config.toml
n_layer = 10
n_kv_head = 2
head_dim = 32
positions = "rope"
lr_mult_o = 0.991
decay_shape = "pow"
final_lr_fraction = 0.0
Each number is 128 + 24 x the weight over its row's rms, rounded and kept within 0 to 255. Layers, rows and columns count from 0. Numbers have three digits each. The size before them is the row's rms in percent of the matrix's.

# v: layer 3 attention value, 64x128, rms 0.112, rows 3-19, columns 0-127
# o: layer 3 attention output (transposed), 128x128, rms 0.141, rows 3-18,35-50, columns 0-127
v3 100:111164155144172150158141156112082141183154140159179122141109122154137127114116131151119112153156096173130135109101097167116126088114149153130138125142110144091133123136147120087115154131142133138126144109095119094117159076110136104121167156146095135135108146179184081099139097097109148156105151080124179152112136139127131130105123121110120107146124090123143120119130129159143100116139
o3 101:126122116145152106052105089121097118124158154136138138120100096095133154133165133123087125098176114091122158151119116120122179141131062141129111096084122095123101140150172146139123116142152119163125111163113163147122148142143118116129075136116141123149134118131186094122095150137120139128134087111121136134146138134166133103150182116162126165093145107097130137147153140140135129128102
o35 103:087139126152121103139102112118136146107099117108123153132103178125143120126116117115168137114113103128150096126145119102133092155093180121132136135128136138146127114107115184140168085133128160117122114101113122155116141116131179109103135155144132175088147132112134173123121083159130096119155176128117101119124116116140151054144112085166169142161126121126103150122125087095134172159140
v4 105:118144170123160151124134135127171087079179170157120108116124137096112085119122145156140135159135116131130108120134160086159109110155138147126106147107151167156088113091109089138148120108127159152086124159141094152125134119152142102153121117158106152129151106095088122115157140127138119154171159146099108092124167134137154124129109143133126088097135098126114089126097145080162121158141
o4 096:137103113133158121194100133122120098109081118098106119127118113137140164154105139124163088112131107063142112139104117146130136099129154141106197153135141193112104099132121157116144128162143104126174129132089123125149124154125148123181155139110113176134093119190134149139130114131125121134139127125129122118132120109094166122108141146118136116139117123091099151096081104122165110108150
o36 093:103172146122132141127090134108130128131140120187115139115153128108130147134162115139130128132158170090168091150190125098122148122142129124157100134142123150151185103124114093091103124171112114090110153144131150114116158089099086123114148107135146132100166122096165102154101087141138146141098120122121153141080119105099181132146112124153111107116149176122123110100124157111109106117144
v5 108:100156078104144102116182146129123113083129113084161136122124090123113089116128099124085130131102121147131168140140157151144123165143173087137111129137106096142117123114128146189180148116096165164137079154086135164093151121109101127115108112147101137123130100166123170153158142133138106111139132153109119182136147111108110132150148140150098111112116105094109132114134148137125132142141
o5 114:156104109140167133149107140100147139109099088144131123103163151153153153144122108135153155106147085140099172148115143152132140105116157121190118101112166139130151117106111132137097109147102085111154152124130141144086103137086151118140106101115143137133108171090140183144160105106102161115095114122162161088100140098111168140140111116123156159080116145149150124098127130110128118093108
o37 098:108110111097116141054136167148086110147173141141181134140141108161156128100126120113137128135114152119129149112122078140116171125157100144090113133168115138105093152144125128142114120089107115164136118123110162131117159132153141134132100130088086124120128135147161106117121183153139121087140132105180156113096136109148149104159081106149091107147125159148131146138114118145088160112121
v6 107:102151123116133115141131108071133105151084104113124097171146143147140144129089107111161117131159141178129136104094111139140121128132097097132146121091095144102146126100139123112157112121173130119155121117161140096130095192128129156161123196073092130111119170116125125116149140124125137091121128141169128108127192160149160099108107133090103131130152117119131118140106163146105114110130
o6 115:116121125143115128116150145153119117138135148114138096168099133135140190122133183125096125119109102117099120164182107124095090095143118077121131084129099122137130074125144144173138116176124130160154133147116111120107122130114108175120139099147087115126114099112151183147101107130101125140157108113085120140150120114135094138156158198124137106121131116146180115129112159123128154127133
o38 097:164144158124072159115074177106117137125148107105106115155166146152118132105086101113174180142175112143117128117111139087145111123112131147140128122118119159100122150115107107103156152126172133096120109130093150135137125090124157152100129150122143138173136118127105133096124121136168149123111132139123131144117117157147153075146143099092131144091150107094142110180097118101149099169119
v7 100:122090128166110118114094157100177139125147120165100181102125165120097126101111123118135156134141128127159125143151119144155114158092144099087125105130142093122124149129151117117137125114117178129132136112088145133131149069113133184153111151155116077153098123128095138102072132165148128098125170100138104143165115130152139125135137131144102141109159129105104091101090163105141158139105
o7 105:108146145159113142199085125149126124149124118134131109109104110125077154131136127157114081103086129162159133127126124107158143119113121172157098133104101179128129125130113130114132122111113122129102126132133135145101156131088126157086139120141141149142122165134103124137154136119182157123086137140114128112149124139121085160195118105152123062111149156102124117131177116150116126068118
o39 100:154148117120107123137109150127116109143106146132106131141148128133161104189087155122174122157074123148127125120082138160126114098116111124101177106151065153100136120129133089152169135131125125087099134144116121126102108148136152115067165165131166151110152107107133137107097106118092140108153142129125148139137134148106132145119070126101170155150131148147080128125122148136182115128132
v8 101:091134115150141128139127131116169158093141140168120131121166143078127122129121129126168148093134115140102126167085100101090136108124093135135151133144094106116125126137155114162082126113130151113103159113085122164154156100169163133101124121083142153117158135170122164173128130136116093173150145137148112165109109124132102082157143109138135117132110162114103135099085133162171146148104
o8 105:145153119156150131075115141124076128125121132175079086130157091163148123138119131108118115157129132165153104107106104131136137130098117160139128114113111150159105130114091128074106149141117151148174154179144126127110178130102110125176108140148105128123132113070080118116120158149155127142115163135126146141127131108124119119142096138138118137128146122073137076104103123143174159168135
o40 103:111134131135124122158156118124136134142112131124131116097160153146102168113121091127129086096081120133105172127142116104097115106127162125128122108196141126082118167162159176122134134098170124095087143133134109144144107124140165110119125156151111176099143138114099090136117082077128122145136132152124151105137127169160149165100107134144124097159127124120182119157144115121094111088125
v9 116:112109110105127129159124121097109118101108112102153108168153176129119127142128175160129092102146113164162125141125115146081142143092129116157171170117135151117096150107136135124093156133151142126138144103139138100144170093172162129155091097127144163153111148093123071147090172117085111100150167109142140151131102106100137160134146128124105091115119120142118164112118138144161121141155
o9 117:077124099143168138130116114115132099120096147094127147110126103145105142133163113126122124184178121079107113123180127143145171136148126131130113062115118116118137141165119132100124136153116178081104161123132169121168157107123092131109124160136128117081170129132110137150107126129156080129110104125101133120120125107134145143137061172133137168132126128098161135149117146123105154122148
o41 101:136174127091107153155123128119151101135129157159167109104119129149107157140125150086086103111069133135148153107144116167161113085121125150111095112154105127126160097176145131150133174122119129154176152133096109126107122108107153111093175103110106120095124151128153130095104151145146115134130147136104092116162170147162158118097123148103108124139091125143132098140159128103075134138118
v10 100:142109133093110158108137119099127131077173129128117109109096079129134118086116122115174104150105131113147150115142164128153122121146106129144159142164163126134132172139142135074084133155129156096102119149105135117141148137114167094147152134159135136136159140155153123105091115152145178135145119141119104103099113089123162110179129113104091171133126139153168152134127132096147184121104
o10 101:147140113119144136167120133144111129118131127100138116153135088085106106090127207119115125150101125117142116107142094133112111098124126122154147129087177177155153149086114126147132159082124141119115123102137122093137111109105173139124104116134117101114165119137072114168139177134144135138127142125122158146136154097138203097136175140142092116100126157127092135112129163135123117145100
o42 100:132112120130139136107126119111159102101125101145126122142128109140114134133119129179119111138114135176139102125070122189139110182142123149106116119070127177125122135140108088142135119157124148124135135124134128139119128136141088172195155144115122118103128159098138156148106095109164084157136124086146151149118104117070108130128135112164157166162153088125105080090119143121109150126129
v11 097:115118130134159125133073100114102166099115157111140082134139168143136141129137147161154169136156171113109107133183151131146143166149122139114127092167133090131124152151126105151117117138106140098110139113137115094143137135093099115130072074116144120108156169140145076144119093147130141137135136133113135118096128156154126110130109118123123083155131097077100108174139093168144150110106
o11 100:107126116124116122118135137078166107157108137129115132121129112088104129125161117107095112175116120128100149115137111144138150119117121157105148157163136065150117193124141136167163142119104140135158132092138100090062105154142110137111173115142084151118120148107082161110110141143136161128136158114119165147163188130138110122113120152136134091138121152095110102129175133115138117123100
o43 091:145190130107134138151155102141126118172131151154106144143089099144111085126118065131107119169125120143099126131165150147104145128125116146162155146098137072151146097130166143132114160117098123125148125129143087103154147115155152094142129099130152146131131120092106151145125100110138128125092104105107148116111127101111128116133131126093201106141160100157160143087116137115150135076161
v12 107:121138099139126138121165134134131097122164150120133102147137109111117124162162162183088128178094165101110154142135133143150138093147145116105124125160145148140159116116106106133109110141129132121104170121151130073117104102117168162125102140156065128158135162179146133111107137140158115146117136096147098104064116132164127159110138117112123107100095088116100104134122125142103180129118
o12 100:143127156109132144170124117107109176135126140157129128109130151130128061088141168064127140148098109090170109111134133122153131113143111134150156103149149118090093131146166151157118133099151112120165139123173105111117117120162105100111175105116141145085106130119139130150109099127147137154155136124102128107114122127125127171132063119107157164153083134105186135135138132133093124109114
o44 103:100145109130112099130088140126104106118141116114090090151119131127139109112129109135132114147129111084111127146155115119118139167105125089143134132147136131154150082146083168138174100128106155134093141124136144136098148139134121135131160140145150109127155132022130148147128134117155152088159127162118163110113141119122156084129154072172153186159122134100109126115120165147130114132148
v13 104:124096109132141102146096151099097103169128153144098157106087104102156104130158136147121127158094086180136132145150161115144114143078098120111152108101160131099143091113134126163140120147194117107113150152159125164157143143122125168142133100114116087135102116122122121126150131109124093136118147153082082139126083094161136116142105146099117162118096122124150129127156115168117158123152
o13 111:150122121101146148147151162151129131147122144097098123129124127127143158139106115116195163123129144121131153113125126114138140105134126146130116158158117141090073177146106092136096125128125153091103112140116153074117160083114112142086145130086161158081131139141120100097125108097183113106142124114126134144098159112123101127143182112142120164135169140133105095136187096139094132128144
o45 096:120088139155087134083126093145135130151132145159178080133128115131130148141153150158084106129146126123092129149114106106129112116125116127114113168139172163151138148161140084098102115161150132115105135114122111185083148112137115124121118148125099156163149093082125133139156109169115123091113141124122147091158110094136109100108124137128157106115168118128166075162117145155125121167152
v14 094:175088094103146155152078153148140146084129124168139147142147084149140125108119141087133136114097124138097107123147108116115122147115095166114159162168101096119134101123140123124156126072146143174135130094102121108160153175101132094147111151142123179165107127102109092128146113109118132143115088126139121121146150109145100140147142114150144132163117127102142138111064129152107155112153
o14 106:108122137112128192123153138164112131138146133115114128123089083088121147135117103147146143173137147154092143145170149143108100126122160116107106106096112072131180129128155145151112132139121108108134101120097154144077142146104136080167129161159176101133081105137141121119095150121132143129116118126149121167062163121128101165137122120125104129159144135128117098107128146088133147165122
o46 093:128097123143111090175128121142132109107103118123141147066192139119104121149132117128101104134138127128132127116137137123118123109123095166122127115164120148132106123117091174162141148105131110125126160144145131099116133100155114141126159071041095122138174145154126078140183119097127140120153144126128115104131148146087086157143126163129142158165098109168150149152119117134152123124113
v15 101:143121142088142078112142104120155137147171109114099130169142090090130106161097116144146096126102136125138119110121127106104123089127156152131107138137160139130141139119129139127121171112082187119128125149145115157168140124138148175117161082126115129135138135132103108121092107143104168145123154128080180090105154101156153137141123146134067129118138149119109106136079131151108068110121
o15 102:162142134157075125146122129124142107089128116119101162126131153116078155077134150159106189094160102143127143118153161156152129136128138162112118163114090173139106097131119124126134125133146111132107142110185114111088154101109102135134129150109151150174139110135100087157122142129118128110121120156142154111131094104083140110128092138156127104118157087154171160125122133069114129131120
o47 101:091146140076137119140133134125113161132133115147107118104087101139101190111125120131195127128150135062140116136138084100163125134160152125105124132156144105119118144135129156122158148113171147121146119110179149129143139176107105115116123129116191128115131105096150118132127136120130074130116157114148155099109102135152125154127160067140139125136138154124123082080114115136104140146094
v16 104:142108117083114103108128081147100178170133129113165150146117143130130157111165136163144130124146094130146163099120142141152108092111182106161128135096134109110119149122088138124113152127131151127119136128118092118159131137097132087120097148111147142126057132113093107174154119156123128148107127103173144147142175116097124163143121131131136123134133129095083091091152106086140111145168
o16 104:126129176126100124151077140141136160158089102142098118124137059102105163108178082127101138144165132113152127151153150132136153150139108129113143081138164124091106130117132111137122143158117101114144181131140104121133108139124082142097118081118164122099132074143146101141160111142133134104110128127146145083118140169102140164117130168128125128126142116134136099165115134110156131109176
o48 104:114116083153132122112137143110157123100173111108125177102138150143078146112108116139105172121137141115085116110132123101159133130113159157107155108138137125125142141112147132158150145128104172131135122139110120130100127093160151105192087119113138106170146124156116143140141150100107126161131074092122087157124077143116130102120134116110138105171169178149085145109159127148111135088115
v17 109:126160137124126171141128127161161103084142175154153114116122097140142106120160146105118136106152125201127143106163131123132117124127130148137143145142116078125184140131083145125140141158078124100099121094131170160114139111080145112133174138124099147131155115099127145168137110144151112111133134125128139155116123107172098091083102089101121147098147116122096154138151090113118103145103
o17 105:124116135100155107146108129096160134075106106075133116129142126121113158097126115116154109136130152130139125121092173158119144142084127102129160146115135129127120092102092138197129152112164086114162080117140114132136146163114173110141099166113129148131160143086145118124102155114111165137157116117111143135110110084165179122159142109122145129104149139107126191140153126115118092144112
o49 104:122127124193112181131134116135090120153164097144139167124171129130127096123110102133140196132147121128087138118138129121087113104082112157132114114134133121113108135131155106135117087106165179077185169161124147128125099103140126113144126152192125101112132102130082142156151101082105133111124138125120138151146121123134094135114124145140110137155089102126121119158159125118101121132142
v18 092:149133122083120160105110145082111136105100139124090135124162158119129114141131170131098176098123110115139097115154119141104121141148108132080103086152123114133153127165115158130189154124095149130144155118109113144103126101150146156079130097139085149109107101146161140116136118090134105145143100137144140132156133136162139104144174125146075154143153110168124076161148152098107126129156
o18 087:142129110156174091130147107128177129102164209118090132107163117146161121147106145131148155124095120129116127144117092146114104143119091138104119118095060150123097104114135104144138109116152106133113135114113131166115144124111122133105137129117171107164114123105173130128144162168119089122154134138158123120124058157166119108136148108123160107128156108131122136098165130155129102090142
o50 094:148150107135172131139130152150122152129142121120143115096113087092119107105096175118126105184098126123159158125132121123150171088097099152153167101182154116088133130120172127115164128134099145116147126111156140084117106169125104151121089085111121101115157192117123117161130145111134120128134169115151154142138118116116117113113142163105141148133108131130092109070125089131155132115119
v19 108:114172118108110132127155113154108106158123144090105166147109130107115128110122135099121147102158133120146151129129145103149131156153142131146105121168106120116150148137115120092095151198164132189130145100147121131100145115147134158156138109101138114163114142080118125104115091140114170150126106117160085169115143098135134129178100096102148144109102097118135139115146126120081053124113